config.toml
hidden_size = 896
norm_place = "pre"
decay_shape = "linear"
batch_tokens = 262144
doc_mask = true
Each number is 128 + 24 x the weight over its row's rms, rounded and kept within 0 to 255. Layers, rows and columns count from 0. The size above them is the row's rms in percent of the matrix's.

# layer 5 MLP up, 3584x896, rms 0.028, rows 3346-3465, columns 672-727
size [ 98 106 100 103  96  98 100  88  96  98  98 105 103  83  97 100 107  99  99 103 102  97 104 101  90 105  99 100  95  99  96 104  94 104  98  98  98  98  97  98 106  96 105 101 102 101  95 103  99 106  96  93  99  98  95  93  93  96  95  94 100 100 105 102  99 103 102 106  94  98  97  95 103 115 100 117 100  93 102 102 100 101  94  98 107  94 102  92  96  98 104  98 104  99 106 103  99 104  96 101 111  98 110 104 110  96  91 101 101  95 100  99 106 100  98  90 105 102 101 104]
[[107 157 112 139 147  97 131 145 120 118 164 135 132 161 118  84 142 117  84 116 134 122 137 137  88 110  92 143 169 125 137 119 117 110 160 110 141 126 111 133 168 173  97  94 147 114 160 150  74 102 141 129 110 136 164 148]
 [103 146 121 101 148 100 137 142 135 146 119 171 139 130 138 134 120 126 141 113 141  83 135  93 155 132 110 117 117 130 147  93 114 103 132 162 115 180  88 125 129  85 143 145 121 145 127 137 136 135 133 143 107 143 122 116]
 [157 158  78 127 104 102 115 119 163  89 155 132  71 134 117 108 122 103 164 160 156 134  91 134 152 131 104  90 126 102 162 117 145 127 113 159  96 139  78 135 163 124 144 127  78 127 118 111 125 124 121 159 113 134 112  97]
 [103 124 111  91 136 121 141 128 115 146 120 124 119  93  90 128 126 159 152 124 105 116 128 124 174 150 106 156 132 129 141 185  97 154 139 126 144 122 161 117  98 138  64 105 134 129 137 130 114 162 104 127 136 121 157 146]
 [103 136  90 160 109 108 115 115 156 114 149 152 111 103 154 102 115 128 116 108 130 176 180 114 125 127 139 129 123 143 143  95 129 113 144 122 138 129 110 121 125 137 167 123 107 142 118 139 131 169 104 151 100 180 157 122]
 [172 178 131 138 124 143 163 137 103 136 115 155 107 116 113 120 102 124 109 128  93 111 118 147 132  99 131 147 157 114 114 109 132 157 104 132  96 127 128 143 109 127 117 160 158 136 131 110 140 120 151 139 129 148 123 159]
 [101 126  77 104 150 121 143 115 114 160 124 100 155 150 136 115 112 122 105 119 129 106 133 123 146 105 146 119 169  92 132 177 124 140 108 130 130 144  78 133 115  70 101 112  81 183 138 130 102 106 121 124 128 165 115 124]
 [132 138 114 125 152 139 111 151 141  98 188 151 122 107 132 102 120 128 137 145 140 137 132 100 162 164 120 102 108 105 114 131 155 132 178 105 132 144 122 108 206 114 145 128 131 107  89 150  98 129 137 108 124 120 129 122]
 [106 141  86 163  50 132 104 147 126 104 123 120 162  81 149 115 194 114 127 134 115 112 129 167  99 126 132 146 138 154 163 141 120 137 127 155  84 141 109 118 108 131 182 144  95 127 129 105 131 164  81 111 151  98 156 135]
 [ 92 142 126 131 108 151  82 113 128 130 122 158 128 108 166  56 176 121 131 123 101  91 134 139  85  96 114 171 118 104 180 127 131 122 135 157  90  91 100 101 135 172 134 108 121 137  79 124 131 132 112 136 156 135 118 129]
 [137 145 164 123 150 154 155 130 116 117 150 166 101 172 155  99  91 129 108 142 121 118 125 115 129 141 110 105 103 112 137  94 101 113 127 104 117 135 141 138 122 123 118 162 146 141 103 102 132 144 139 169 144 116  92 123]
 [167 139 138 166 156 148 123 152 112 118 165 108  98 152 158 128  91 112 118 148  98 174 116 155 115 120 133 137 115  82 142 136 139 152 179 125 136 110 103 110 110 123 101 150  98 119 135 133 100 149 131 130 118 129 158  87]
 [119 128 159 137 115 131 169 139 152 109 111 102 136  82 181 111 145 152 157 133 140 111 142 116 155 143 115 118 124 128 153 118 216 160  95 147 113 164 101 113 126 108 118 126 133 158 112 169 150 151 106  80 138 156 124 133]
 [187 123 128 130 111 144 104 114 113 120 137 115 131 167 133 162 139 114 146 171 118 120 148 124 123 115 146  89 132 136 151  89 133 103 133 135 180 113 144 160 153 138 153 145 147 129 144 142 160 126 126  83 135 114 146 110]
 [133 144 123 151 119 166 156 118 135  81 110 158 110 122 120  69 111 123 147 136 155 107 101 100 138 150 120  87 125 141 114 132 157 103 160 130 117  99 115  79 132  82 122 150  87 117 140 138 132 171 125 167 161 142 110 124]
 [109 126 173  99 101 107 133  85 146 119 123 165 125 103 147 114 132 132 151 143 118 106 119 113  87 123 118 133 151 124  92 159  86 119 148  88 117 141 104 155 118 155 139 121 123 139 143  84 144 121  92 123 139 103 135 128]
 [122 154 111  86 161 141 116 121 157 145 100 167  65 109 116 111 126 178 110 103 109  87 100 105 118  92  69 108 120 133 142  89 137 134 122 146 141 188 107 130 126 148  86 130 165 135 136  39 149 141 164 145  80 118 149 135]
 [121 109 135 115 150 124  80 116 103 130 124  98 141 118 134 123 112 151  74 146 141 135 100 122 116 137 146 122 155 168 130 159  91 176 145 144 125 145 112 130 155 131 111 170 107 157  87 141 133 152 104 120 121 148 133 152]
 [127 103 138 154 135 142 168 123 110 130  96 117 162 188 144 108 126  91 141 144 136 131  96 140 117 132 135 147 156 141 166 107 134 152 162 132 128 132 125 118 111 109 145 146 151 142 135 140 106 134 181 173 147 176 125 128]
 [128 133 149 124 132 143 128 126 156 128  94 143 122 143 146 142 168 140  98 134  91 109 124  82  74 130 156 107 142 162 127 157 170 127 129 168 122 183  80 114 106 127 155 154 149 152 136  97 109 116 154 119 119 173  95 103]
 [146 135 112 100 117 112 100 104 168 109 152 196 121 145 139 126 107 172 102  89  92 124 152 132 127 174 111 134 147 123 133 111 136 146 118 132 125 122  80 111 147 132 114 170 147 163 102 166 100 135  83 113 101 105 174 140]
 [133 134  81 109 131 166 104 117  98 156 129 142 138  97 126 118 150 149 152 103 128 122 141 120 146 102 103 156 114 144 120 112 105 120 116 137 117 136 114 121 165 164 141 105 159 152 129 187 135 187 134 164 179 168 122 136]
 [ 99 137 135  71 113 134 169 129 134 133 130 146 120 131 108 112 132  94 139 122 113 145 157 120 119 113 127 157 127 126 124 148 140 130 163 116 119 122 130 109 131 138 154 103 125 145  98 180 140 154 131 162 105 172 154 103]
 [164 174  90  99 128 136 142 150 108 120 137  86 126 132 152  89 117  76 153 149 103 197 157 141 106 128 119 170 129 105 168 161 133 157 119 129 143 145  89 108  79 181 120 107 126 149 108 125 103 113  98 110 117 109 148 148]
 [111 130 114 105 125 108 111 154 118 141 107  93  76 150 116 125 109 122 187  73 125 129 137 110 177 148 151  84 126  99 146 103 106 106 115 116 123  82 153 145 135 129 114 159  84 163 109 112 128 148 156 128 123 141  85 158]
 [135 111 123 166 129 133 155 142 109 101  86 166 117 130 128  49 114 174  99 113 152 108 145 114 181 156  92  89 157  90 142 155 143 118 120 121 152 157 136  91 149 117  96 124 169 118  67 141 146  99 116 147 104 103  90 144]
 [129 148 106 114 135 162 113 174 152 128 128 142 128 123 124 120 155 190 142 117 140 173 176 154 102 168 148 110 130 131  67 109 137 126  99 106 121 112  99 128 100  76  77  96 134  96 149 127  79  95 156 123  85  98 124 131]
 [158 119 101  87 126 132 124 129 188 121 112 142 126 155 133 106  91 127 125 125 159 186 164 158 102 124 110 134 129  84 135 121 126 112 124 126  74  88 141 103 136 165 122 122 114 150 155 120  88 146  96 158 135 107 106 115]
 [115 154 107 123 116 116 161 111 138 119 170 141 118 150 149 121  85 110 153 137 138 163 178 140 117 136 141 121 128 124 124 129 146 131 116 128 164 154 131 140 159 140 116 100 149 100 137 154  97 142 129 133  96 110 125 123]
 [171 119 111 137 115  66 142 140 112 120 102  98 124 108 107 123 143 100 129 144  84 148 162 144 161 117 122 102 153 146 127  92  92 155 127 119  95 142 145 136 135 140 111  79  80 124 109 142  93 132 129 147 129 133 174 122]
 [115  97 176 137 133 156 127 147 132 124 129 141 121 121 128 153 127 152 154 117  82 119 132 117 161 185 127 100 128 146 118 150 141 162 160  75 132 170 132 170 176 119 114 149 147  98 113 107 124 127 120 115  55 174 138 146]
 [ 79 128 133 158 110 115 145 145 140 126 163 190 144 114  69 140 150 174 137 161 120 116  98 132 150  98 115  93 151 106 114 133 150 129 117 143  72  98  93 159 146 145 136 128  94 142 160  85 121 121 156 105 154  86  77 109]
 [133 157 102  88 149 130 113 112 140 118 120 149 141 127 131 149 147  91 106 133 146 109 138 136 114  96 149 109 115 129 101 143 127 118 119 123 132 153 155 116 157 126 147 130 177 103 137 107  75 129 147 109 106 151 112  88]
 [115 137 118 102 126 128 164 167 141 147 110 130 161 122 116  82 101 117 105 127 132 142 143  89 146 113 150 137 134 141 141 145  99 168 134 150 108 156  99 101 111 140 131 142 139 146 127 110 179 198  88 143 138 118 148 130]
 [142 168  97 131 135 137 128 116 121 108 130 148 102  51 123  92  98 151 132 123 134 140 113  83 108  98 148 119 146 136 130 143 113 100 146 114 122 117 132 128 121 149 134 119 139 137 126 111 119 110 133 159  83 142  83 117]
 [126 141 124 137 139 107 115 159 127  90 183 167 138 141 125 137 117 120 129 137 116 195 110 137 145 143 115 164 151 136 120 154 126 148 150 118 121 146 141 138 152  90 121 138 149 125 148 131 137 169 148 163 107 139 119 159]
 [125 105 115  42 127 161 156 131 160 131 157 140 174 154 117 123 132 141 144  98  97  95 114 120  96 130 129 151 143  90 185 145 150 137 115 136 107 113 128 127 176 125 190 155 119 102  94 140 149 133 127  88  84 129  85 120]
 [118 113 144 100  79 106 140 144 151 120 134  96 119 158 134 134 131 167 164 124 168  99 144 122 119 128 146 147 137 118  99 168 140  71 145 117 111 168 112  90 171 156  82 168 164 140 137 142 102 120 115 101 125 138 112 137]
 [ 80 125 162 122 131 119 126 187 134 139 129 138 163 135  96 132 122 101 124 110 142 138 148 133 170 115 137 145 134 114 127 153 126 126 127 143 104 157 104 111 124 120  76 131 102 130  97 129 156 121 132 113 158 189  94 102]
 [ 86 103 175 109 145 142 128 152 176 118 129 117 117  90 164 125  77 130 180 158  94 134 122 126 138 137  88 169 128 132 149 125  99 147 112 145 109 116 115 107 145  92  90 114 173 130 159 140 165 138  83 116 140 104 173 124]
 [ 83 114  94 114 112  89 127 111  89 117 111 120 154 144  86  89 156 147 123 114  57 120 150 142 148 139 123 123 158 139 124 163 134 159 126 122 142 129 105 139 141 132 125 156 153 154 133 123 129 109 108  95 132 122 120 169]
 [111 118 139 123 139 135  74 143 113  95 142 149 132 155 124 120 170 149 157 149 126 132  69 160 107 104 109  90 111  99 142 140 135  79 155 117 107 121 112 120 155 104 131 172 122 151 125 114 116 137  92 144 127 138  93  98]
 [124 162 131  92 128 141 131 126 125 126 157 145 140 142 103  75 145  98 145 153 110 155 142 132 138 126 146 110 115 132 133 117 144 123 159 105 130 118 148 102 113 153  92 102 158 117 119 137  91 128 109 160 126 134 139 106]
 [131 125 119 184 132 149 135 162 114 109 136 110 132 153 138 121 106 121 105 138 129 166  98 132 149 149 127 128 136 133 103 126 110 157 166 109  75 132 143  88 114 131  92 124 157  82 140 161 139 135 134 138 133 114  81 125]
 [ 98 130 108 117 176 106 126  91 119 130 156 132 133 134 139 124 131 150 178 120 141 116 158 142 150 103 136 155 140 144 155 140  94 150 146 117 140  97 141 139 125 144  96 110 130  97  93 105  91 154 127 118 149 160 154 110]
 [ 85 130 116 106 141  92 123 101  98 139 143 148 119  92 139 137 137 150 136 142  84 176 134 122 153 124 121 129 138 185 121 144 120 116 109 120 146 144  99 131 181 156 119 118 100 115  99 120 103 160 127 126 127  94 121 116]
 [139 106 130 151  97  98 124 121 144  96  86  92 158 115 113 158 148 130 121 129  84 114 127 127 131 139  98  89 156 136 114 139  92 100 182 129  86 132 107 114 182 153  77 114 118 125 132 119 132 212 147 132 157 164 151 152]
 [152 123 119 160 129 143 138 126 104 123 124 165 105 142 146  92 127 106 155 113 147 136 139 143 176 108 126 103 137 157 107 144 150 160 105 121 105 113 124 104 133 104 156  91 134  93 157 128 150 140 152 109 129 121 186 158]
 [122 168 145 121 118 115 137 155 146 103 115 141 178 148 144 130 152  90 136 108 137  82 134 136 113 125 131 132 135 150 128 130 135 108 103  98 140 147 109 128 137 154 118 117 122  62 111 112 131 109 106 140 134 191 152 133]
 [ 89 167 123 151 143 111 100 128 123  57  68 167 172  93 127  97 110 135 118 131 148 148 134 124 120 157  59 138 144 123 134 127 132 129 117 127 130 133 119  90 144 131 136 118 140 174 156 137 127 168 152 140 136 137 152 124]
 [146 145 135 104 143  63 169 142 113  87  96 140 159 161 126 112 173 155 120 104 114 117 156 120 143 122 138 186 134 123 142 132  66 113  97 109 118 160 145 133 130 138 142 121  91 128  67 123 118 123 127 164 141 139 132 160]
 [149 136 163 126 124 114 150 150 149 107 141 137 128 122 145 119 139  78 119 168 134 143 101 125 113 162  82 148 139 132 123 130  98 101  99 138 132 142 116  77 143 116 148 118 143 134 127  80 189 121 103 120 129 165 140 146]
 [182 138 149 134 141  89 183 140 104 111 149 139  98 128 106 126 116 110 127 136 125 165 146 144 144 138 106 139 155 109 124 163 104 186 103 146 151 123 131 110 124 118 152 102 120 116 102 151 115  88 116 122 145 137 108 146]
 [ 84 126 133  50 134 100 134 132 136 132 134 146 111 153 102  99 121 106 155  98 133 156 147 111 110  78 112 112 147 153 163 124 102  75 149 134 106 155  84 117 129 132 155  86 123 150 120 125 170 106 144 132 148 154 153 107]
 [ 85 110 118  98 146 111 111 140 144 131 145 152 143 165 111  93 132 130  95 116  87 106 132 105 147 150 132 105 128 136 150 152 123 191 169 106 120 101 123 129 119 114 145 114 198 128 126 156 129 110 117 151 155 125 137 127]
 [137  94 120 114 138 198 130 137 109 102 132  98 129 189 103  88 110 139 148 111 132 169 126 109 152 129 139 112 122  83 141 129 102 136 147  83 152 169 139 160 113 144 137 149 135  95 132  86 150 143 145 128 107 105 144 168]
 [163 127 105 103  99 156 113 114 150 141 116 152  97 146 160 153 116 159 116 151 131  86 130  77 120 122 116  79 127 151 136 126 140 138 181 117 112 146 147 113 130 112 143 139 139 106 119 145  94  80 140 113 123 127 100  85]
 [143 104 107 139 160 136 139 140 121 123  80 127 162 109 103 116 113 141 117 101 141 146 131 122 111 133 113 117 138  96 149 117 120 121 110 139 131 111 103 114 142  87  81 108 101 120 126 145  79 170 142 117 105 145  99 123]
 [115 112 144 172 151 163 139 198 138 116 125 143 161 127  79 108 108 134 124 122 120 133 138 117 146 113 121 128 102 126 171 135 116 138 154  96 144 111 128 112  82 128 126 140 132 108 142 107 142 161 132 130 137 114 163 113]
 [153 116 110 162 153 191 127 113 121 117  73  91 105 141 136  61  94 109  98 133 117 141 115 143 111 145 114 140  93 132  68 135 106  77 141 119 108 121 131 127 159 150 113 136 131  93 134 123 117 107 150  74 127 138 117 121]
 [123 129 147 108 135 116 131 120 116 168 136 129 136 117 135  79 161 130 115  91 112 110 140  41 177 141 141 133 134 173 101 119 158 118 134 141 126 174 132 145 143 151 151 100 168 152 148 132 160 133 153  57  97 106 137 140]
 [159 125 150 135 126 136 112 137 105 100 112  94 117 162 164  98 172 153 112 116 129 128 191  95 132 172 139 147 141  64 109 136 108  77 108 126 100 140  87 114 144  98  81 179 150 157 133 132 112 158 156 106 142 158 109 152]
 [108 122 100  99 123 155 136 116 116 150  97 137 145 181 151 146 167 148  90  75  77 119 110 116 140 170 140 141 140 106 120 158 168  87 135 167 118 145  81 123 152 149 113  99 166 112 150 120 123 145 137 194 160 154  91 136]
 [132 116 118 136 104 166 145 112  97 102 136 114 139 158  74 111 103 104  95 116 144 141 151 176 147 180  70 130 139 143 146 164 141  96  86 136 142 115 104 100 119 145 116  90 141 110 162 120  97 113 123 149 120 105 119 109]
 [132 115 191 135 126 114 146 126 150 129 121 149 133 105 136 100  89 151 170 116 122 140 132  83 127 110 108  64 152 180 105  88  96 151  91 145 130 124 152 128 133 120 137 129  92 169 119 124  70  78 164 178 128 166 100 115]
 [110 157 130 126 124 159 140 114 137 127 118  83 119 160 146  82 153 103 139 118 155 151 123 103 143 151 139 119 136 108 128 132 135 138 108 119 121 142 128 104 101 149 173 121 111 161 118  72 119 145 145 137 135 116 108 121]
 [116 105 123 156 105 115 116 126 129 128 143 141 120 135 113 100  86 141 176 105 110 124  80 130 136 113 128 103 159 131 114 109  92 114 127 140 137 100 135 140 115 116 156 133 190 126 150 116 137 102 129 103 148 124 192  79]
 [138 146 123 148 119 173 140 152 113 111 128 180 163 169 117 125 128  88 138 144 109 147 102 135 150 135 126 114 137  91 115 117 106 114 180  95 138 119  99  85 136 164 122 118 106 107 172 111 140 124 166 136  85 152 124 105]
 [ 88 129 152 135 119 151 129 145 133 119 142 131 147 140  96  93 107 114 147  98 127 181  89 125 149 143  84 111 109 118 158 121 115  99 146 144 119 164 118 135 139 156 121 140 159 123 117 117 152 152  86 132 145 140  92 123]
 [131 121 128  69 149 125 117 147 104  96 157 131  89 137 143 115 109 112 147  95 114 109 101 121 133 163 116  92 131 140 129 161 174 141 119 143 138 155 106 116 152 142 148 113 117 173 122 123 112 148 112 131 168  93 146 163]
 [121 129 140 186 121 114 157 133  72 154 111  56 120 101 126 136  83 155 113 164 132 115 110 118 145 161 135 137 151 141 106 123 103 171 135 142 125 123  97 130 154 166 118 137 112 160 120 138  58  90 106 110 144 125 126 148]
 [109 153 105 155 128  88 106 117 136 138 173 178 130 157 116  87 135 157 141 115 166 125 139 172 126 138 131 115 134 139 126 144 124 169 154 112 170 126 122 116 113 130 107 175 132 123 102  92 121 193  98 170 101 147 125 163]
 [139 142 163 117 139 113 144 150 129 125 108 127  98 152 174 135 169 125 109 137 161 128  90  83  73 131 123 141 160 115 114 149 139 130 145 124 108 126 111 110 139  88 103 103 133 133 126 152 140  93 133 126 107 117 128 153]
 [102 113  73 156 167 131  91 156 108 112 142 145  94 127 145 142 111 127  84 120 120 161 150 144 154 182 125 123 149 107 141 146  69 156 132 110 177 161 159 108 146 174 130 110  94 129 162 112  89 143  88 120 122 142 139  96]
 [127 119 141 127 134 123 136 120 128 126 107 144 146 144 143 172 123  91 156 180 150 178 174  80 148 182  98 173 121 144  97 175 137 153 150 135 111 156 122  61 106 146 150 140 155 161  96 135  98  93 104  78 125 126 177 122]
 [130 139 142  80  98 125 132 154 115 129 149 110 110 175 103 109 129 131 112 156 134 150 160 142 143 151 127 147 141 143  91 122  75 167 120 128 120  93  81 109 132 128 127 153 116 131  79 167 119 141 114 148 178 120 128 145]
 [113 176 128  91  99 117 156 107 128 132 142 127 135 136  83 131 142 146 143 172 132 127 141 138 184 107 131 110 153 141 135 124 116 149 129 102 131  95 125 111  89 152 124 130 146 140 131  84 172 158 113 103 137 120 160 128]
 [122 120 113 149 156 173  93 107 159 120 155 121 131 121  72 109 140 135 148 104 112 133 111 107 122 127 134 122 117 188 154 150 146 133 137 137  96 148 135 142 127 116  87 184 153  70 105 135 120 157 115 144 102 144 103 130]
 [116 110 148 112 120 134 122 123 147  95 162 178 115 105 114 134 120 121 136 141 113 170 162  99 123 110  96  67 145 130 124 191 122 164 123 134 112 135 160 101 171 130 116 133 162  91  91 137 122 114 152 174 143 107 154 121]
 [108 123 142 120 115 172 121 123 119 121  96 112 147 117 187 133  98 153 116 146 140  76 141 113 157 143 113 144 154 127 117 109 135  95 119 167  94 105 124 129 124  98 146 127 112  89 126 135 112 122 112 112 124 141 133 157]
 [131 149 116 129  98 107 118 119  90 161 106 133 141 148  92 128 116 132 161 146  95 165 161 128 146 136 132 133 155 134 138 122 159 154 133 120 173  92 127 131  96 103 104 105 154 140 168 115 130 132 126 185 138 120 120 138]
 [170 120 127 146 133 124  90 186 132 129 161 108 144 161 147 110 100 138 143 131 128 176 131 138 103 108  79 158 140 169 155 145  91 147 119 135 139 155 119 145 152  67 164 103  47 151 132 169 119 136 106 120 141  85 135 102]
 [122 152  94 105 154  84  97 149 128 153  97 205 122 131 112  83 108 113 122 124 132 113 170 119 123 169 135 146 150 122 178 123 162 169 149 102 175  88 109 112  79  66 137 105 106 148 151 121 130 113 101 178 113 142 120 140]
 [120 130  83  86 120 160 171 140  90 105 105 146 110 125 144 132 105 148 181 131 115  95  83 139 111 114 121 117 132 139 179 127 106 161 118 114  73 104 145 146 122  90 180 147 175 105 116 145 106 135 143  93  92 115 115  96]
 [156 169 169 131 152 129 109 136 176  73 126 125 163 125 107 120 154 154 165 165 106 159 123 130 150 129 128 118 132 141 170 148 166 112 112 150 153 124 168 125 132 148 127 133 124  85 128 108 106 136 140 116 148 106 113  78]
 [134 177 114 120  99 135 155 182 137 111 145 155 139 151 106 121  89  98 139  97 124 161 119  74 163 113 117 125 116 114 129 148 133 126 113 120 110 116  99 104 116 112 133 168  99 136 124 152 156 155 111 129 129 115 106 158]
 [113 122 121 134 100 112 128 148 140 140 122 116 147 121  55 125 108 151 130 116  92 151 125 147  90 124 132 106 126 123 148 116 152 128 152 117 104  91  92 116  98 149 173 131 141 152 119 125 121 118 168 152 127 121 106  66]
 [118 136 164  91 135  97 104 131 113 125 125 126 135 112  85 148 151 118 148 124 106 155 156 119 146  89 132 142 126 123 132 105 152 103 120 128 134 107 139 114 118 142 124  98 139 155 159 130 142  86 199 154 148 144 132 122]
 [131  73 132 168 159 126 174 145 105  99 124 161 118 128 131 128  40  85  90 140 126 109 148 111 123 123 100  93 181 127 122 153  93 137 130 140 133 116  81 125 133 169 119 117 175 127 139  75 101 114 142 118 101 133 134  90]
 [136  83 128 145 149 115 154 106  83 131  84 103 142 155 114 150 160 150 138 148 136 160 150 144 154 142  95 155 136  96 160 136 155 159 143 115 155 113 124 117 100 123 105 116 113 161 109 128 123 113  69 137 129 127 118 155]
 [157  91  91  87  85 122 124  76 126 124  81 160 125 165 107 109  97 140 137 117 157 146 112 124 102 139 116 211 130 109  91 141 111 136 134 142 170 113 130  88 128 169 127 133 158 121 124 154 136 113 130  99 116  84 123 108]
 [ 85 160 125 124 137 154 118 123 115 132 128 194 106 127 178 119 109 159 148 199 144 122 140 116 137 122  95 110 135 125 112 140 152 132 112 106 160  74 134  93  77 107 166 124  99 169 125 160 150  93 130 119 135 103 104 119]
 [129 126 143 102  93 128 141 137 140  85  69 141 147 137 149  81 136 126 146 147 144 149 128 124 121 116 140  93 141 103 148 141 154  90 161 148 158 108 174 169 101 142 101  93 154 134 142 165  91 136 131 156 148 129 154  77]
 [146 107 108 131 115 171 114 135 162 142 149 158 149  76  71 127 135 158 101 165 162 160  91  96 121 139 120 119 139 117 152 164 132 156 133 103 131 158  63 129 133 101 122 102 129 105  92  83 112 102 113 149 105 136 116 159]
 [133 113 139 135 137 141 119 154 140  59 142 141 106 136 104 117 116 136  86 129 124 123 120 149 122 113 124 151 145 163 107 112 113 141 146 149 113 114 163  90 158 136 112 106 123 116 142 155 149 112  87 131 171 159  94 105]
 [153 172 146  97 114 116  93 131 114 124  78 194 100 150 142 103  58 160 125 142 156 139 174 125 109 175 156 135 135  95 142  86  82  71 107 106 121 177 144 121 126 147 121 109  82  88 150 121 160 181 103 145 144 172 200 140]
 [146 121 127 111 120 175  98 138 183 109 145 129 132 116 101 105 139 168 123 130 151 136 123 135 113 134 117 116 143 134 120 130 134 147 121 135 118  95 110 125 118 104 137 140 113 118 122 130 153 109 116 135 153 109 114  89]
 [124 130 116 135 138 150 109 136 112 126 132 116 145 129 143 137 141 151 105 136 123 135 143 151 121 175 114 115 147 128 125 147 101  84  88 137 109 154 131 100 179 137 135 125 120 123 112 135 104 152 149 124  95 133  96 142]
 [110  88  66 123 117 138 117 111 131 134 113 132 128 110 163 100 123 102 107 165 124 154 165 130 145 137 138 153 148 134 102 153 136 114 143  86  98 123  84 126 142 127 105 133 158 154 136 134 156 154 166 130 100 121 115 124]
 [122 128 158 142 138 121 168  96 104  82 108 157 112 124 129 120 143 138 128 148 137 141 124 105 122 128 112 116 145 103 126 168 104 151 103 117 154 122 149 113 124 111 119 132  99 137 127 110 123  94 115 114 123 143 144 166]
 [131 153  79 117 148 136 119 133 138 136 124 157 103 124 124 143 112 151 130 126  89 109 132 121 160 161 112 125 148 119 144 123 151 126 181 171  97 149  75  83  87 113 141 130 142 138 126 125  97 146  57 144 148 167 157 156]
 [174 137 131  97 152 117 116 111 126 153  87 131 105 109 135  74  90 182 145 158 141 115 137 137 141 135 138 105 118 129 133 123 131 150 113  98 115  86 108 117 171 111 135 118 117 124 162 126 150 152  95  93 134 170 106 156]
 [115 159 106 111  96 169  97 142 135 134 104 126 120 125 153 111 142 135 115 111 167 127 133 141 138 146 100 148 144 173 171 148 136 166 118 161 135 135 149 117 130 148 170 123 193 182 162 147 124 170 166 124  66  86 123 127]
 [147 153 133 144 127 147 131 141 120 143 153 143 160 144 157 139 110 112 165 129 145 142 128  98 134 113 110 134 154 122  92  94 107 114 113  89 144 151 145  96 119 100 126 121  98 127 134 153 125 128 121 122 116 119 147 118]
 [164 124 118  93 114 116 140 155 177 147 106 130 154 140 102 155 123 110 130 162 149 156 166 132 128 135 129 131 135 104 136 137 127 130 175  85 140 136 134 127 141 138  79 130 128 133 135 145 126 102  74  85 164 142 106 116]
 [137 165 139 152 143  75 137 158 121 103 162 143 120 145 120 132 124 143 121 141 143 118 115 102 148 165 122 144 159 143 121 141 133 115 139 154 143 116 140 144 138 128 144 144 139 127 131 114  87  79  93 126 107 143 123 144]
 [145 169 175 106 164 121  84 119 162 143 127 145 127 129 106 135 101 164 203  94 149 103 114 107 100 126 109 127 112 147 144 141  89 171 135 134  89 117 104 150 128 108 127 158 176 141 129 142 109  90 109 122 155 121 120 145]
 [148 122 154 122 168 113 130 128  93 146  71  90 128 126 121 133 104 151 104 152 147 154  78 151 145 132 121 102 170 137 194 150 141 111 169 155 175 129 135 138 131 159 110 112 122 105 134 106 128 158 128  94 155 167 106 160]
 [115 130  45  76 139 141  96 137 169 155 155 125 154 120 136 149 154 140 148 116 118 107 127 136 106 115 110  89 142 116 149 120  62 115 111 158 128 136 127 138 166 135 187 175 137 128  79 118 118 113 174 152 136 118 153 139]
 [129 101 143 120 170 136 114 121 123 119 104 159 117  95 132 117  99 112 136 142 108 155 102 106 144 135 131 123 128 131  84 107 138 134 126  85 144 152 153 119 131  96 128 137 102 166  81 151 105 151  97 127  99 160 170 126]
 [117 191 125 111 114 103 148 157 132 112 131 126 171 103 125 139 108  75 132 133 134  96 168 145  57 154 141 133 149 135  81 123  82 136 113 111 135 172 125  89 152 145  78 160 124 141  91 146  93 161 112 112 117 111 118 121]
 [164 177 151 103 177 106 119 186 144 124 119 123 134 101  98 140 124 106 132 153 147 110  90 128  90 153 131 144 130 135 124 143 158 137 144 122 112 110 147 166 138 134 150 130 125 114 149  78 146  91 133 159 149  92 119  73]
 [156  77 131  99 153 137  73 150  81  83 115 131 133 159 130 132 119 127 100  93 119 170 179 118 136 126 126 134 121 139  57 169 132 123 109 105 138 149 111 101 143 181  96 175 143 122 127 106 131 157 143  98  81 152 152 140]
 [136 160 124 123 105 106 138 126 145 121 114 120 126 179 128 153 164 129  97 153 134 136 142 109 126 143 123 141 159 161 128 115 138 114 151 185 120 105 118 159 105 111 165 133 134 121 132  89 156  71 104 104 145 102 134 155]
 [130 138 128 151 149 145 116 154 101 116 181 137 122  96 131 122 142 140 137 129 127 152 137 127 137  98 135 137 149 186 125 114 116 132 137 139 138 171 136 136 136 113 144 168  72 154 123 114 109 166 132 129 121 126 158 116]
 [116 140 152 135 101 151 143 150 101  91 135 141 127  73 118 135 121 113 116  88 116 164 140  85  85 126 133 119 128 109 104 116 116 122 162 124 163 134 121 104 107 157 184 142 130 117  97 137 150 129 134 111 148 125 140  90]
 [122 114  93 104 105 137 152 107 123  90 118 169 141 137 116 113 115 165 177 104 121 126 133 113 112 119 117 136 147 113 120 154 175 126 172 103 150 127 111 159 148 112 131 122 106  96 105 100 134 152 143 159 127 153  83 133]
 [150 153 108 176 104 137  90 129  95 126 155 134 104 102 141  81 136 127 162 123  93 149 102  99 112 133 133 113 178 157 100 132 114 156 168  99 125 113 135  94 142  94 159 160 151  86 173 117  82 123  87 187 121 144 109 146]
 [146 126 132  86 155 130 123 154 121 174 140 187 138 119 101 134 112 110 123  94  87 107 121 113 158 119 107 111 131 154 152 149 124 148 117 136 140 136 142 108 127 137 160 140 115 124 130 134  86 129 117 114 131 161 115 156]
 [161 110 110 176 171 120 206 118 102 105 126 133 119 137 160 140 126 170 123 131 116 114 129 122 123 135 113 131 151 145 112 122 136 114 121 110 122 135  98 165 147 136 150 100 130 143  99 134 107 125 124 114 115 166 107 151]]